Weights of a small GPT-style language model, trained from scratch on English Wikipedia.
Architecture: RMSNorm before each block, rotary positions, no biases in attention or MLP, some layers without attention, paired heads, shifted keys, value embeddings, a smear gate, an embedding shortcut, learned residual scales, capped logits.
Each number is 500 + 50 x the weight over its row's rms, rounded and kept within 0 to 999. Layers, rows and columns count from 0. Numbers have three digits each. The size before them is the row's rms in percent of the matrix's.

# up: layer 6 MLP up, 768x192, rms 0.13, rows 290-358, columns 0-95
# down: layer 6 MLP down (transposed), 768x192, rms 0.119, rows 290-358, columns 0-95
up290 106:473499457498531505499471513543459537505425508548513539544486519377503501458476393582516509545513474484468482423459532505519440398562502430524502499458623543513567460504582511463435589479566426471456503461505433526450378402551464464464529480525451496412581536470456483433510589441541573488
down290 105:534427538563472512554602603483519508478464487516522506460572474459516490467475539496487551573528477467571617564474484536583490488427410480548498571418482459515520483458540559457608477412544440512523531487553524473496494576520462508520519420459471468459507384496554624494481495568484552416
up291 101:519529368440539479502490565556496498514468589508545561558525451406449555515473379591434433502397525550470547480552609387522477499553470496522495470516498554499425532572507472540514517447570553455612504422474528542473485533449462547523544601521575538488470530502542571502547541506537444407
down291 101:508576425558570470445403503508515573498532489488510530449499469489528428532517482540447547543472502508495541518534491602501509512450593548446525466547640483408521562492486495463460529532510470549528519510473519524389459469546471466457390488434509582471512524570496491440523481560524437478
up292 096:456432441557590493540526574514441542457429562553550569540473478557473500476545474542399496482531595447586381504544453538495474366425413542456505452526498465529506524485497502450486549541416571553569538475531568499510425547518470486461479505497577477458465525557444526468432493490452542471
down292 096:508511589402500418527492551487516488587426526435474488449401516542435477544481474414526507471534515417420456474507520529483518561397481575532458561488506465521519461478635544474428378525476531524518539564518555484480572525485414536543572503541520397382537442501557497426422473490573520454
up293 097:420487512507470560534470511439450476481482571550422432501534451397517547532491547497437492487436485559488494509463562550453504491495459567494518452450532454547517564558527581356510512541567507574550450514496535449523473483589478497496536471509455474410467498550504478480450562511497481469
down293 100:463501557509485536516462539456466531441482512453471546516485559556451482551623533525528562513443454503506474525511460501557547479458490492460360529535432567446415454528508568467550516415410488538502552486452489545435574498505439451559520572412496449568525482417521426543502497498555483514
up294 095:365568517527486438457453464508415415468510571526458463401528532396430503496453452502409543493448496500401445516520494516597498523485582479526498505469531470442498559490477502439480443476496592555467479514432509543563524436496519415494509520531425551441431548465491464541445587473481537460
down294 097:617467526519438408462534521579512503547443503545603582522539503524579451454600511434533528462396479550512487489537617464502529539440568479546486475579530506510509573537457480459493528542512533565565438471537420549520485509575476457492598564440472483492429448521527415522483563538413484465
up295 087:456539431452485502498495518473499509449425513569533419519647500463490547575522587488375562490492469609557441645491494571511503528495454495446542454534501432497516476547592514419444533553398523588530527506424485591439544589530506493408513490536468592511498551486486567535471559445436592468
down295 089:538424483533489468557603435559405561489593464450544542526461498542499468476429537554510580484563459564468353552568479538588497505473522496518477525513475542510421534517578531521555441463568500543491535433471532498527510438359484472568549551486485437594465472492489482548381474553491545576
up296 091:483510397420545518501457565491511493485449552486540432426429493532442465474485443513499488455524600523481525439459548546458553412484447404557502532487579442421471467599425516495497482506478523462519558506489401538470512590533500522510532512451492453497667574499470574443447534477513585507
down296 095:599384480493501541567549463481484513531525530475490530514471480492475557462518573518347505515516514524525540439479639506527492522447509507590483552513502553501480572443610550515488495516470515513499406455508593425496496428474488491508450559460446455489522467476533434541507486510505471520
up297 111:443432505548433536518458493541478538499483557466454556506494525452566514453465511526592549488432511553435496535613556454426467490511390530501521477473561473510390559491456514482388559529460569555530513536417550618518543469516630532555464509501538512538454532579471492475506543471528533490
down297 108:417525510484378530516505499470485510453457528606432416402567439404480643547540458430518470550532486511511540534540469557545440444466528503389461563444522460492457532513446460468532584467469499487402544486463494520585415548534576575429549415597528546511508395495468487518529396492593556412
up298 108:488488440523478475474486465460448451474479473433576476503506422454443569469509451587452522492447455490455449545515524363342465470509476494517541542518506555531402488485492458518500356480421570519494439507363517568512373521558489554431517502495516531540551436486490568517494474450518525492
down298 106:600543499564524490509508496539534370603530501539433422470568520530498521403539516470583569480517553517585467507510474563449469511490477498548580423488508563551506510534478484513573415524624458506478507482521560495551506493487540488530514543567535454487590476552489451406445366542616452450
up299 094:475458400487469446500454480491380454475497532555534429507513600482532564520576508478513511411462512643465463567517477551469534525507471430411543394580543503528482465540550479487492522397494605468476456451530521499513463538517455502410485497509547570518481538433512469449452491403494568487
down299 094:439499540477410449520485487537419496501468515400499474585493545489540462591479504539532474514542349447531525497394541567431507491486525481475360557515571451468508484484495565455543556456478487456488561512554569417570538547568467538477460497510576452487537482477484555490610444403520449509
up300 099:468492519513512571442444501531473495399499495485506515477501538424608538578448519470419506485415485570498569522678492516503482429466453464546544432559384391464461534590450508516539482428429529434631430496513486508531429512521504482481505604543517430435551483560483459488404506507457508436
down300 097:461504626481488470450470538370448564446376493493479522473508504518513462498526405459617465523443532449466473513434475476571463535444492595511417463491532542482473519506567503519485544473590559513550567469475452477535464384447554482577409511549457484476432448430567570481442460560575452539
up301 102:517542483469449465535455518560503473502496555554495510574511454549494535426499553447534501468568572494577414448546504449537416445422416503428537553642521499445415527561564459439468541512460484493522436469523532574444471457454559541412588571548564457502584515542532428452403555502482533429
down301 100:537551461467474431526477466494580427534508534565525463457493496468382605477544558500508533542521521500494542469542533584559470578457455523407448532472494470476502435456431504558480447358499518463474491516620481438556449568490501486452548483617519531609546398487510530475466463472510467458
up302 102:450562452467493570515438493427486542456429572534452458582507514502601505446487544515544536423497623564496419582530484502433575435517489550444537405501513554473510440497450542548428521499490570566560462560472592433459427535479510546516450540548533476525453447560500499478481483499544521553
down302 103:621532359560497485544531471568442513588621531464571528529428460550442527446590564510426579501496566563505472497513418418524477447519551522528532533532391437566447495509518494485443543501497499490542516508563434514457533555508564502495493505534479537562460508554493576554482499540544554487
up303 099:492485503507535473485428522417470468422511508499545487505553485544529524568450476422520497460628585568494480489491546469551567495512536519437503457451571489511539425532555590491473518434471519456537457540555452459471411482542431477493662487415494518491538434528495530530429576561433489463
down303 099:517515573487549473561493559527456508459519479519512497424534434627521498468463572587466446491464486467464534451538426508499376504561537518413470502593436444480441558512446474584544442510594487503560437428406456484472432425565522483566479403514537436508521526485517477481592499414460536513
up304 100:505603423488510403542477516546521500467500479489447546555489542458503542563477493546514473495406558502468409456533552501526504518514547452514502554572559405468559486509510518482526456525522552500568408414467543504494540462519579485486551546495486486525583494498500469449466543507461597430
down304 098:555362421593519465555453349449432498540442540499510475502495557542562493588459449406538563483507538533567549575499528509537493490496548473589491542462527475494466489529441463450504429552476474456468600538562508523544398613499557421449527504484530573479475461542552592534470493490515474454
up305 089:478459463526521411506449485461486525467488507534452552539619485424438539446474518444446573568511566523419509468477422482457506476551504407454474510495514561562486491542477565427479492453383558484478512478481462607497458429470489510424537603567441516548558537467475531553495443424494575398
down305 089:505378482515495462503551419480493527539561487396578482539524434470472457481530495516585472513415531491489464514513539543473536518553513566453470502522531533449494497462482473505519530427490390474522532592472569608515498555438589482537485386498599426497492504478503487458498541499519405521
up306 097:441489426480525431448467535478415428496525539519522484542538502465433519482454469588623441514544446477583387485516590511528419462492463510395527516474490550532471367521507511481579551518515626487557521482372488502419495523539550470494459510460509468541472456458416529510431533427372524469
down306 097:506485524440511551505600459377554530568518578385455502463489493476533547511529401504427456491490520491528542497511469480429507540571570479415503488512576454475482485477442527390521477521491472434454461464519423489405513537529524551463453586492489610437463524510506527484586555587411487496
up307 104:491514542506493549534510479456498420496447541481474468535518473424479453428455471457421480387397511524438476419498441473471465496614394494472500474519503435448491482562497538498409569556528506485538463515462587495439501531484444549570475504563554559473506459542464522529398518529559579462
down307 100:585524485509533454507555470528493502582542436513495433437431477483495535499643522495612461555496430517498495393446569436444442519447487574418432443440581496442545493417518486494540546524540514521484487498543456567452454559527477511404561432463440492521478491505504502477743523526549507582
up308 098:463423481528521457530441545610507455489560471482487497509496538512570454386419526516510484489389568527504499425531546520483507511552466416501501429457622562451558500575537536476489438430484561480502448464454524457501482560479505482622519479504458446511646512590499492479395529551451511525
down308 097:442518612484484460456372564498413572552568449547471448478454476519544461461516500493529618534518506456473467503576466516484575590538524592512472507469510547442507507429508377564479369500503523516495467482491526469456515524377552396540472538502556518548484459541436463595606492554386511573
up309 101:517528561553535536429455474443522502419393619452507547547500539491503504526487526520423414495431435524483397484509486456333578469470530441474513414499516431509509461533492557493516449506420557483502415512509504594474538461502564472543465439491414507425402530523538459348421510482456499536
down309 101:463473580466472471461454515571517567414437527559356501455461517432479473555531456502545546565501486531518467528426514559566503486453459409422412480448477578470469535452480450568540469426486489516554521472378477372440467412539524476555468504527465444504567435442482505590417487616517558536
up310 099:478533493538566380497456529535536538422428508475538599576507537471483494455473507563500493360492490480472483520536597420494425536500497473499530510604532451489523393423596483478460528387470524515569538460478544420527373496533635537506512532579540490507552528490520538474503537484496532493
down310 098:415606467457490532562584482434449476525454401430470516508568554497409570571517428491517453603449449536556444458590503569549561506533557613506463477467536513514519490443527419464489524446554503407523455476523533442619442479594500490553515477506478505483445473523509489460436497487532490468
up311 105:527482396454589497440432506470494410481500525504517657509561493468507501478570410494480445409487531551489478420553490488574407448550517450418500483518530446559492539440482583562435502387496495455478571502450543485532559577385538510401524472622459457517554528547470476485470381552505477567
down311 103:479438582458468451423516505393564545555565570561524584441526475599567555472470464525464465543501541480407542428484509477446483471548441507466492408495406539463539427480624542504417545383424515447559466415495545524493515599443514614535455514481529569641491501538483495570534535479465449474
up312 106:548502388553558413478418519543447431490434473607488523552537533491537476434383420461547519492493469531559449543520510429472490526431597483449567524561562548494537481487546470505460490459435553528584446519424540535395528544491384594473412555475535467518531468603473407505491493483556528421
down312 106:577496477571556569527472505515599490480408490501506401500566500475479444514445463528516566569540427533538531574453418538450487473477547518542530534523477465530559457624509403484496545388420588451547532537409402537481556593488528510443593488484534537574474445548488440509481546474506487497
up313 109:474544378471552485557497475478503522487503508516447503488520542416567500436567509475437524496497472505476461529562476568484430454486576446459494397518549479467447493459394442494539517514393547573475415477341519492502518478505458493457531573590532473568498534682497471474457526469478570530
down313 107:516501474475551417543474539465501437459516456515493516488520441569440465519569527475545422547557528507578444503524510445512556504444520490585497544526483587421534510499514424527477458412412436457530472424426578554550443440569499461438591535605593519480450444563449514497555530477491407523
up314 096:486487505488539465534435644392399513476505533483506507581575520513506433471575491484415578501423462578565428494528444549540480479534462437466526527518489516438617497554493567400429537475481454559445519467341417522568476468466482469545558572504496553465497514451481513455457544440526490442
down314 097:469541554511481551510481393522500592522482568497515468516409457496434444435503437497533462560454475611465524527497452504542495497572547458519354486445421424563537555545480467469497527619566501438484519493575444472475530416540449458531475476434548534512560472394525512527494491528535405430
up315 090:496511559544443432476485574499533456471508468526556635420530485454527485600493411549373546503411480513454489531485539483550501470563596523446541465576428621476441419476462433474504475424556487489493520455475461492553539510516568443359543492550478523486509381495435501488544455451422480493
down315 094:466504448473475548531518482468483413501462578481485458524509533514441484517459534391525437474488566498522401556642457531455516506487431548533432499423421408522465513513477583500461577565515506520529548571446537496521420601516357549553538480530531467476476540507536462520440434511433568483
up316 098:509446469452522553454510459408382481503507545559527530504511526464489503528495547483415546538523626555577498519503507349521440497481469500396585521538522443450552485461480464594493606459475495574472454345422548557482490542469511476493521533538436542359637535571510481465535452545508574454
down316 096:584526548497496522528533468502557525545565449495453502560578550528486334490524490499509462459494515422453493477521564503490420574505519523556466533598452526492602441504383459400400534559580450547428526542557536512547481497507478502518469412487562540482488516509517561477447525583520525519
up317 104:502548496598539489527513591484497467426494492610487497515532479479452420480480483516501516491446482564474508482490554536480524494459559473449524497415454490438493480516565459529496538403454543493509429564566559548503484457448439543465499489578482502464563498568526597576530596495530547368
down317 109:549555506532533574498559481445464516515492558420471560570409469461589461471565465571445524482417456470565539441485433527407541409480511464497529615594397562504518572468522560527558534532469407487518511434525507508431535510415511482489476456389575453515442484503542498442520595533480513461
up318 109:490588524525409504413467462537486468424495536497466464520481516497513481478534453480507606542553541550564476428551439461591453544493413491381592503434561470425441459460545549518419463572448480534606459413487576550464421504465532513402509506592520470446481533479540549491480414487529508415
down318 108:596483522529531360437471423505477518527553525561552501521552478503460474443462517468530446508463509494511599472509516549547468497485450505470532596513395530510464419503503467457453612515501481578481492579479477514482461513464534510440510444534507446455388592365591531428432481613564528502
up319 099:378523517530513586387470500586501474452456559521443489465502484373491549545467547447500477474464449531595359436526547536525432514554466504519514453445456493533469496504449564447424493518493488582496493455404472510509400409506476541484524574474483476519508466552513444515476514574449493489
down319 100:582427487480469446521530454523536545530591446503482521538409538543544442516492432550518471476571504521448526479514572477494434466472536417371458535552496457419439519553532484445578545472491485516444528413564481429464505485490468551484498469511535445462475668559519537382463518526490495484
up320 101:415460490531495476396494510466492518466467516476480457525450494501591498436514538432551454465577558476592424490512625556518428487539480501554492381541543498554451359447488483473505571508562564595562472383514433481419460498499541513421494611573469490550542597456511461403404587485441406540
down320 094:417526551470518463444501538507636575460525570481509464491544452510485472468489470525556593491555573422505448533509477599543614361554437482596597481484518552482453441483584437490611480477499528439510549531448498507526550499501560429456550532576576502492520486514465530501491431565521539527
up321 103:404527486536543470503488518490406452491503476492533495441530437529528540523416495505541503494576504514423454498504529370581485410470534522510513410434529522507435403437506562496492534486460521455472583469499469533481549485497430474448455469482524494529564489495462483500447504451482550442
down321 103:561506443513461424503487554552563479508585415460509434514387430570548464418483591545466533505525489500520485482514490571521645473516504425452458534492487502480502474582477550615472491554511556531528540452604537513556489490530513510590517481479478460557493573430516501443496440402508499497
up322 102:540486360411491545537492448512482485478461515484505520582462560467511490436499463558490522472509589528520405577489539545478445482480442446555522490506482492473544469508553587411458617473520530534496395433570593586518468510581445533563561492566478523490522503458502519525492544495440548544
down322 101:489447591550508519517554481485515504488510562522432432480521401407526522451507530479452484541483533483480375504501449552535470475553510526632452518471470527491502475500542468467505487594616529633476516453576456545444505424424503492534541518389501570396524472468457472517431468466463555531
up323 097:435430402535477460466493472451437446474471522492482486526482492438523506452563505460525485466433475554402555444469392508524389479550412436466503440586521437512508516489439615445457540488567487530577439583447446524410452479495500474507579498524542516467535541555486517496486480467514547552
down323 094:552503546484406451495572485469565516568512389474516484533512530443513489531578566507567447448475485581525400442424475576494523520493477551501479510439517417425447503659530522489504469490513429456481394462473466452573528540553505447478453441444499581552505518553478490451589503527505530528
up324 107:501510478560496461512408591477429471502529504452476533523458462426476516529478405495514422504482471540544457469486509469527457434503518402513498496503503431519484544518500457486522560480487552613489442476518417599435555471542479494454527558543549401439474565463503587572447591434414490465
down324 105:595520500496546380475494526592476488555516464501595485451531583447451612445523437564504484547493385556465539548527567418503472447474557584451614487464608466483567458566494553475510483433470511493364516578458523516507587524530533544507497539403531499495496514497464586540572476508524450490
up325 103:470462451493505460525443506513418516443502494568476482464576481442498414520375479529488475493527497455461436520572613522538525407511473543478545484494467505463500503517521527415530503453464579571486376458447500481518550516454590543454584671460534480482534612609477502468470444416489490545
down325 101:445474517378558517546496451455464512514471524514426475435599486414499599459522427496523426450560458418411529492540450528483587455505476580500475447456480449491470524513511438484543477448490494421620598525481464478464414496581473554542493481561566533531490380550448430506414448552512480485
up326 102:495447463568493508448487519553502471446470462533464556557519471511581436562465414567420512508494549521559516371418472507493555456527448548509519466605563387362435404451529518527446504523478438550555478439456471502458511535457533519516479502636478519454489468540557506534420466451481524483
down326 101:494488463522494559530525459500528473531584410471470622570542486468494473567431470496489497513489505452578513482463445476439572504477474503432544466438584524579407416578488478503463512566454436441494551532562429593619425468562525433566479497532492524572507421553526527518552429501462493478
up327 087:412429532497478564513469591439350483345478565547522462523523439538528608578434544436449554510509567502487467482501568448519504537479547484431593504541552493505457502526511482460435496446486480555466487494457532466499449534458476470470461538480489554469508434529480528512434502422502518536
down327 091:441572623503490478515405423479543561481466557493439477463602625481599448589572515455572572455564432471447535509505541566468549485479616500473498371555555499475502483503477478442542507495451536459526602535565519423568570541547440541506476443507555531596545544501526464487494472467485466480
up328 095:499494373431525554477522443541528490452536489503431541451501496468607520583494496604485541423533608541552481520507562501527414421485582514492521453583568515483571416506466568592489513445524534494489530457536587459460575488512492528519468588556466568492619509512491515470395549508495491486
down328 095:486527479472465463527516433418466506518434420523489466498461350474518446488418462505517452523531498442552519559568528466517489481548394510500468460477449472453552503458500507479456592519519534497573559479515481513415441560583559529408563483495520511436404495516488480441557538467533537437
up329 105:491422428445528541464473548486408506433513576538535612505481483434549559494487519551499490563462510446468501476571541440562489484515498494534547514524490490481422570468477489547425455510551547435568511520448578458401459530555527535555498555487499406570511405520438451450475498520430584499
down329 110:517531542393483523499490446537529437548462567505621448444505474488487528426502525448523448466570536488518460505536482448520577479444543480508451488434486435488548545379498449605488497578367425402488448445481506448482489512433483561480440501428539505406430507487507476530446490472469498474
up330 096:442495516558539464447524541516436527479428512498519597529468492366520521462492575463482641531483523554376475565529451491489481509508472590388527529466486474479477467484553537569471577489528485474492494509548510617388454527527506428500593538510468566475476477550535496435517524453525550519
down330 097:453596564560391550441533557548460527606516521485444457473450522444484483530494487455516493538529489486536452501477428418534514545489478500483435614440558511401526475486460534434615441585518434519507566522441519386553491500414520442438517498416484463408436485451573435486569558525510479581
up331 089:444538497539497434457524494458525454480503508462521537487500464509542575471407610636402463542501414558489508507459461491470473489531552435407522415560620483454536549495588585421411577446419508593490372532511551550452497519493525513474525534492507513463658558536499481437474523525457496519
down331 092:470564462418337453486469419460470490474485578448538440485489488474520498527483537501540474552542387492527415578528427461563547464583472428491531517478383461457583491488514558513481549518520388481489505497476544404510438441544499476509410460542444461596517535443547596512570450533584524478
up332 108:536497454503476453437503539487432458451503526547473536527479659437464571543533528425463507476484508556492398508544507506599346569510406458477526421523486429465451518495523562434489471526426484513579444453460457429497378479545532512478539439464489549423574445492496450477459485508501587485
down332 103:648455574491444452514525563492565481518437474487526542484449505533523505533530523446450495473488583467500595610530451520616487478597502504416509470491471429528421491539505435449476508502553570447510511453604560597490575396481453455545491448493513432485531517479420580489561490495483521530
up333 097:531546395596541499530529472509495570451517530571531522512497529456511514508485355531459409465458499507467536483509508571485458482626489456462534506533549533479472491629416520431451478531546524514602484401472438647550543518530545531484541502534493483461423534473505524458506478437473568515
down333 100:408451519542459504415499556484527511397445509432521599477474521510497464537527376635412553448532512493568563453508572494457450482534507532547493541457489543515494465505439443434578526597484505476450544482596482542494584466500405484517453529452479438536412416492478472479501527502447471519
up334 099:515483565443511530535514563527468392425474506483548536495529498464467522508481522456406527543539466445487396468490629463508532452512532496443529404496529525493477386490613470629531470512430569539601415587432459442481530549408447528530481519443481535416442511556475434456490543467556476513
down334 100:393457545522577503416503484467502549501474485484504511579513571497556410472573414425517558456441491527575468420491505514483565527556474494542434479416564499459432486589511501420466532543479555511553533437435552497434530605478549525467410439453514514516537456443516502472491513551503461598
up335 093:457602464444526505598518577538471481476450491510392573571611585452484500449537436474478509516478421562638524503519504496458477531617502461565515471446507493430468573500451497568444507452507491476530446477443430555504428581419571525507548503469545480597577541452550438457478469539520550440
down335 093:535464544482482418495426449466543486551317512577482536476539482596462516523451477520535511535528525427495586536494472517547491489414496484545460468477602483530498513541527460396451433509418488459477459501573508471543507477454493504524608514587519581414515488428425512472529503495468503520
up336 113:458512449485495508423537512473476506465403554450374490447482550442439521480481485528394414559440593514512434427615498471434481516580435450493529479559407459568555514494436510501489549542436468453554465427505464525509484529489504592538576554526496564375450564534475452499499539509577564491
down336 110:585532500598479495453525531559479521506496428522542557595514566468566510613446490611572478558514485458568517517553547434525489497532480491544516549446431480473505388475606516563477464502507575535476362552497474520518489495533494438540488474475535489471438497515510460526525468524439498490
up337 100:491491461544495541472474539487492491511533492535506573494471461492460517485406479448511532500494512553484550487486442477483456485454444515467611475521509484453456480502440511541371562525553659476552534540566489487546441495465595514534527592556562544362498484580540529461411540559422626386
down337 102:452506569531481513554518389497501509526445542496578558429525481486444552512478458507488594520523531446464611543487497441432549398510513561436484598533398617593437512497411475466484444492480439491428544475484406539637537442468422442559557510445580534514545498520502467523523458445589520566
up338 095:535489473504624473465440599501427323495577500635590459538495494490564535513446533478489525418525408506503446573580464401477399455449485444464582479477532541488529461472504448614501540410534535502594487537512478534406544555548505460474483514533479494466445644498523511564471522557528554470
down338 095:442578534445468431585545453419579557544506529541496408400505467491445420561521535434541479429527573473543414503416461566434578480510422426438336485515502531546506536479435394406495541527544500539481501438466610452612468530439522530558470479522540473537542488547479537491473487484432502532
up339 094:473510479468548440484410486483409486479446559531483538468492440495526532526442478483542511380390546470583515455627498466461395500596525458545498552545499480465363508564514523471485586467461478570494445455509511505506485563480494513433505533578459550471646531457504535442506551511471595481
down339 092:529460677622488447494512499462543618539423577467490553542487502469461535421436543552464573474555544447484487545524508439517521509452479488607478511571567503564516492554501604451550487495490506552540497550464516570466547568590533452360456574488454540499503487389456519523474445569476533557
up340 106:435500469476524511442443506497479506394486588460453518516557489476580440540434468518442451475545565506594372523548546549487600498478455466505558513448504552478444535572442537376537438531466542509453364522510495517516481535496581529479456648589461532559515491461468490409488546509452514437
down340 105:512531445401487438514476537493503578467475474400455418494494542507606457461469479517461520512509482403484439437369543561458500547380536419399461481432615468452530448604545491492469519481537522477536520567511482464437501564435466481508456520514433600539476495509562489608548510475495511492
up341 107:417499467520494512462460480511416469494495543498549599492457559537588535490544514540448522466453424500434483523557417378476470534481526510523558565538473445512525552606505536434545549473496568627547433512561532563471459561571648483353557492498531580520577550487454552481516486485428455500
down341 105:526564462460551553543550541526539488470455580518503503447476465480475555421477539529499461563593551515548474484558514471410552380483466507501599539574477611588580455467465445537471414467472494448534519458562482504404514415543541628456429532491462535534509506461482569528424535524433499542
up342 099:469535421477508527438448598464470551484531506506501517435502491506492535510518369490501505395521548465411461460526563452547482471524532435571484496566632459525524502521516490461506484518447565592497480436552556493451509504461503514436584523521484569495536547535509552396473544477433568418
down342 094:625520421528521417518438582654480491541566464497549545380463553526524551559543507487449598512452519536501565497379436545495519602457504601395515543468542578517489427544519524538441531517522469516514474455382514501538492519497441495561505594523501516543602421458474472422528376512468527426
up343 103:445513486465468538530454540470480443492490541554425458544433630437514488476489518570496472521464432476536435421567511468451566482541545457419568457523491523549490425484574502498479484540480592479558431450391575438439538423490537537513450512512450456461532551497470483445502600446456527524
down343 107:431506594479492413422526519398520471467446550493460607475570560396600461509416520456543453534485504537513575592446408500522447572486525453459411485508441468513438511424503429580432495511490434481486488506540495488572522395518517500461447474555519552492579530505467534476490488501512508563
up344 108:479480402559437459430506564487448410483509486526504534560520522512523455503524496506402376516501544523528441554533538513428541437472495489556605489601456480467448474501596540488543453553502433531542439483419493511507521564387487464468501574503536554434520514542482458538426429432486538523
down344 107:510535509541458563407536505479433406420565501532440568590530427459585449513521442510501507505574540434533416489519504529466646492470547530583519503468543459516564493462519579534508438487568471479478550423564565586420545461458515489515468389439479461453406454441506502470502492521486505451
up345 101:533507490488459463533477490539454445500515468570542555518569483527520456482418459615578429470429512505482500483442496400559426458481483435479614500490583462533459516559538503407457551454514480519581574400418353471496558459407496526514523530445498450495565558450502481498479500486463566441
down345 104:480487510518556523519518480438536467457548440431585491498373521443577549519496552503516463513481504506544632509474543498474548572425535532536432465417447453540539515607571459517491581440567495520540486478459503421464409529605523391415450541460468505452407489417460593553553497417464472559
up346 094:467502475410417519499493632436520407447393589577556516523502398463437499563513478571458483489449507533534483431536536477493593577517510505454480538461510494435521513545510489417495531487520611522557495351532504527521497533632476584592527604469563530517489509586575468480439495497464496462
down346 097:518568471482456531567517457376448531574497493487474478482521521468527526505399516533568490574572464574498576487384565571464491451508471510545452471452517546458442526467520506548523440464551422456525432536558514414519550495401556532463467509469588481500536495518497579471547526517570544444
up347 099:409527506519580529457442512502451479463493452566509562535597542424504479499436499482400473486547502629516420553527535550509454603515477473454533462514519490546534522551503584587543521449494518436525498396457478497479422472447496490502518500529495492440508546485500413469453518519518509501
down347 103:518435497440535490501443532484496465556502569604533552478533532469419472490502582567436483530434565478502557508552408402530454540503529500442442474516574455485453512489463520445505500417538446386423411546552463466535488494546409503533550496536532596498404492597418577517513469459424579523
up348 102:461530510441518525495440530462419513437507509488549557567569552348526500514486461502483435466432472502592488561520531439535536509505543490500510377591504533529416545512502559538562614489535431535593498536538501472538486563403477560443523495523448384386506422571528582540422483496549529516
down348 102:473477405409447467464487495363517468464528480494464432551460501533606462576484443528495531547477499564398523506445378588514496481563396491500524471507591591454503440541487512490539562457469464404484444537495470464486531514383521514407534549477486534463566468543533584410468538455590514483
up349 088:507471465496461463540454545477480489367483474551430553568588570334607445538479506493518473464543475541585473493563571484434473515560478499456476515491471470510373531511464490503382577365531455546536552471549514541541424556533451517534479496577501531511550413526598490499463437541565615496
down349 085:493526569448504551438440485397561565519344470533538576509478568583485583515540500472490456443524468439449496620533421436462513484479507573494511494478528462397482536529557380490535533531499510520524481508512537473521513517445565494532567523538475501429478463485490445375497409590522500537
up350 098:483483456550470514486452478530499520500459549468431531499502551511478512461489518547511463450510594529610486452475448435444613536568409559488574400585546525536546485538608512478575496497550492547596528453490560494434543526385439506561498606505572499503537546574415537502481573480480555482
down350 095:448487468530400386471386455497531506469524537487507450526553463443518570525456545448572568550523488420337417619515523475538488506526427492541426608471532503463427470539460418480501529506485492451536471544469461507592456487530525502539521558607538477574414402504518439538547533543469589520
up351 094:492482472458526559430450491536408481508480518572510500576539529549438507527489455566532581482508460469588435481442534499483525405562487475465556462558531570489538416551537533601504577502523595570494462462505511513404497489490438490540455432494478551491544432511420520592500555505448463497
down351 092:502561560442512477508502452581511520400616403587541555461510587496485454534489472455371508483503551548526532453554507438501496486446510547538457452543484514434549439448567423534581470464466520477567549448457519467407533619485405521473460506458507489470476484502547495468541467513443616551
up352 103:499460488489553439479517557545486469459515516492458547545416505472583473508398588501430504465541481507511497558513557376518550501569510458456539509636481514509481553528541492600552503511458562463529472541491491474467497562493472561440580582545556464562498554476491468367440520455425460516
down352 102:539527504448479490472568482474543454524550602520530475448420506494456519591586599544560446487476422463538464467439513509574468546495549456529482524500534494537527512454475517538360438485579450519483552508428387476409456536493473530569488575497472528481506608457471493574580502571454444476
up353 102:469543484555541540487468504510437425491525469513415495575518567528537502488484433520447543509518523558523471473455512418398521430528462570563560546474655552429466331496522527479527470568524556492622594475463519494487486507532433490437506521521516561543564469462484534561533545417443547482
down353 104:461482473409467498412500506633429491486525464515560517436539475475495504433489451377469449507406500501475577546349475455521487495575548479462602515499518501456456490416634579484511457549477448580483518560420532499493466533481450440416452545454568520476558470457510504450535587528540511531
up354 112:503441496543575488413407521456472426502406581547519524471489433419549506536400472441412497440482484563568495526485526508484425460538474503473529367559492484465489467473477557534433506530506519580492472453444455522516477463360527533411569481502435530510569502539471512509487588451458494422
down354 093:453467689500499469458417554350479501481317617452509482597502483500457561489458521469545539511497603456532504518509526550439526496493403515523458497510505471466453461470571586554475542558457462529482510533496595491520462482524568486444500497454537486488477526411437472485511565549457478500
up355 106:510553467556503514550457543533429397474479479556544602439539504489435497459493494487523507345496510543458512382529469551569562432458543490495513386461534515500551381465444537423488489450533542558476499491527511595493475431409445504496555490518536528488494524559449523459419557507474469532
down355 103:505494546454502536547502393473570519497530424467562558536537511524555566542544513471467647490522495501467503488442461463519454522542600616415586374572473515519500483424469483440555473449493495540524481568444453511537431525427559478461366450441494512469509521452469512555326458469577532459
up356 096:493573433552507464518457544520516488457502545471492567456575435560443486544544473604504409506569492518487522505519435473407475502516426536450541515421507437473480581495487506443512509371507506558440503484390478522395536481458543510493517535461547518492587560468476553534467546497538574478
down356 096:592547492459536519498559522457570492512563465550548412501501473431442535550448409515552453492420456464507504425445509466444456511472476560427540496411485506508534546497410433431559546465477501567417614469370527433452442432587508529449477584461484486491518463367506448444530532506499487469
up357 119:478596470524512457534496489486467435463452621479472581503498530487491460511515414499534504524532548478548443474628556528522489544577484521443600511517530481446530402463556504474504451477425476519603471493477474536559512510422518537550527490464487513468477520527464448462476464488443602393
down357 112:550592582534507414372474475421498505550505507456577505484506614531503446555538393412552562491444540434526399452505444562433545520460442542470532447430500535515555424512524460542497455498526479635536537488449544420464478545504534462616485559496544588453542513442452464438462511515529443486
up358 099:475507517505522510427410499552479496463474537504497455504565461511442530476480560585474444528493414517571500460584463434454496468500460434568502539492502472482535501532562506503509568472515584536504423507559543477462479598458475480445544504444541493543487430550506460490447565528411542527
down358 098:477552490509557537519459474515437592544567438532402503410542498406455436428474519506581454489499479487584468524492548436555440464401521447491575500437539541554539521486617497614454457561490529427508510495558494560540527442577486395496506530509595475546496528460439546544504491425470482482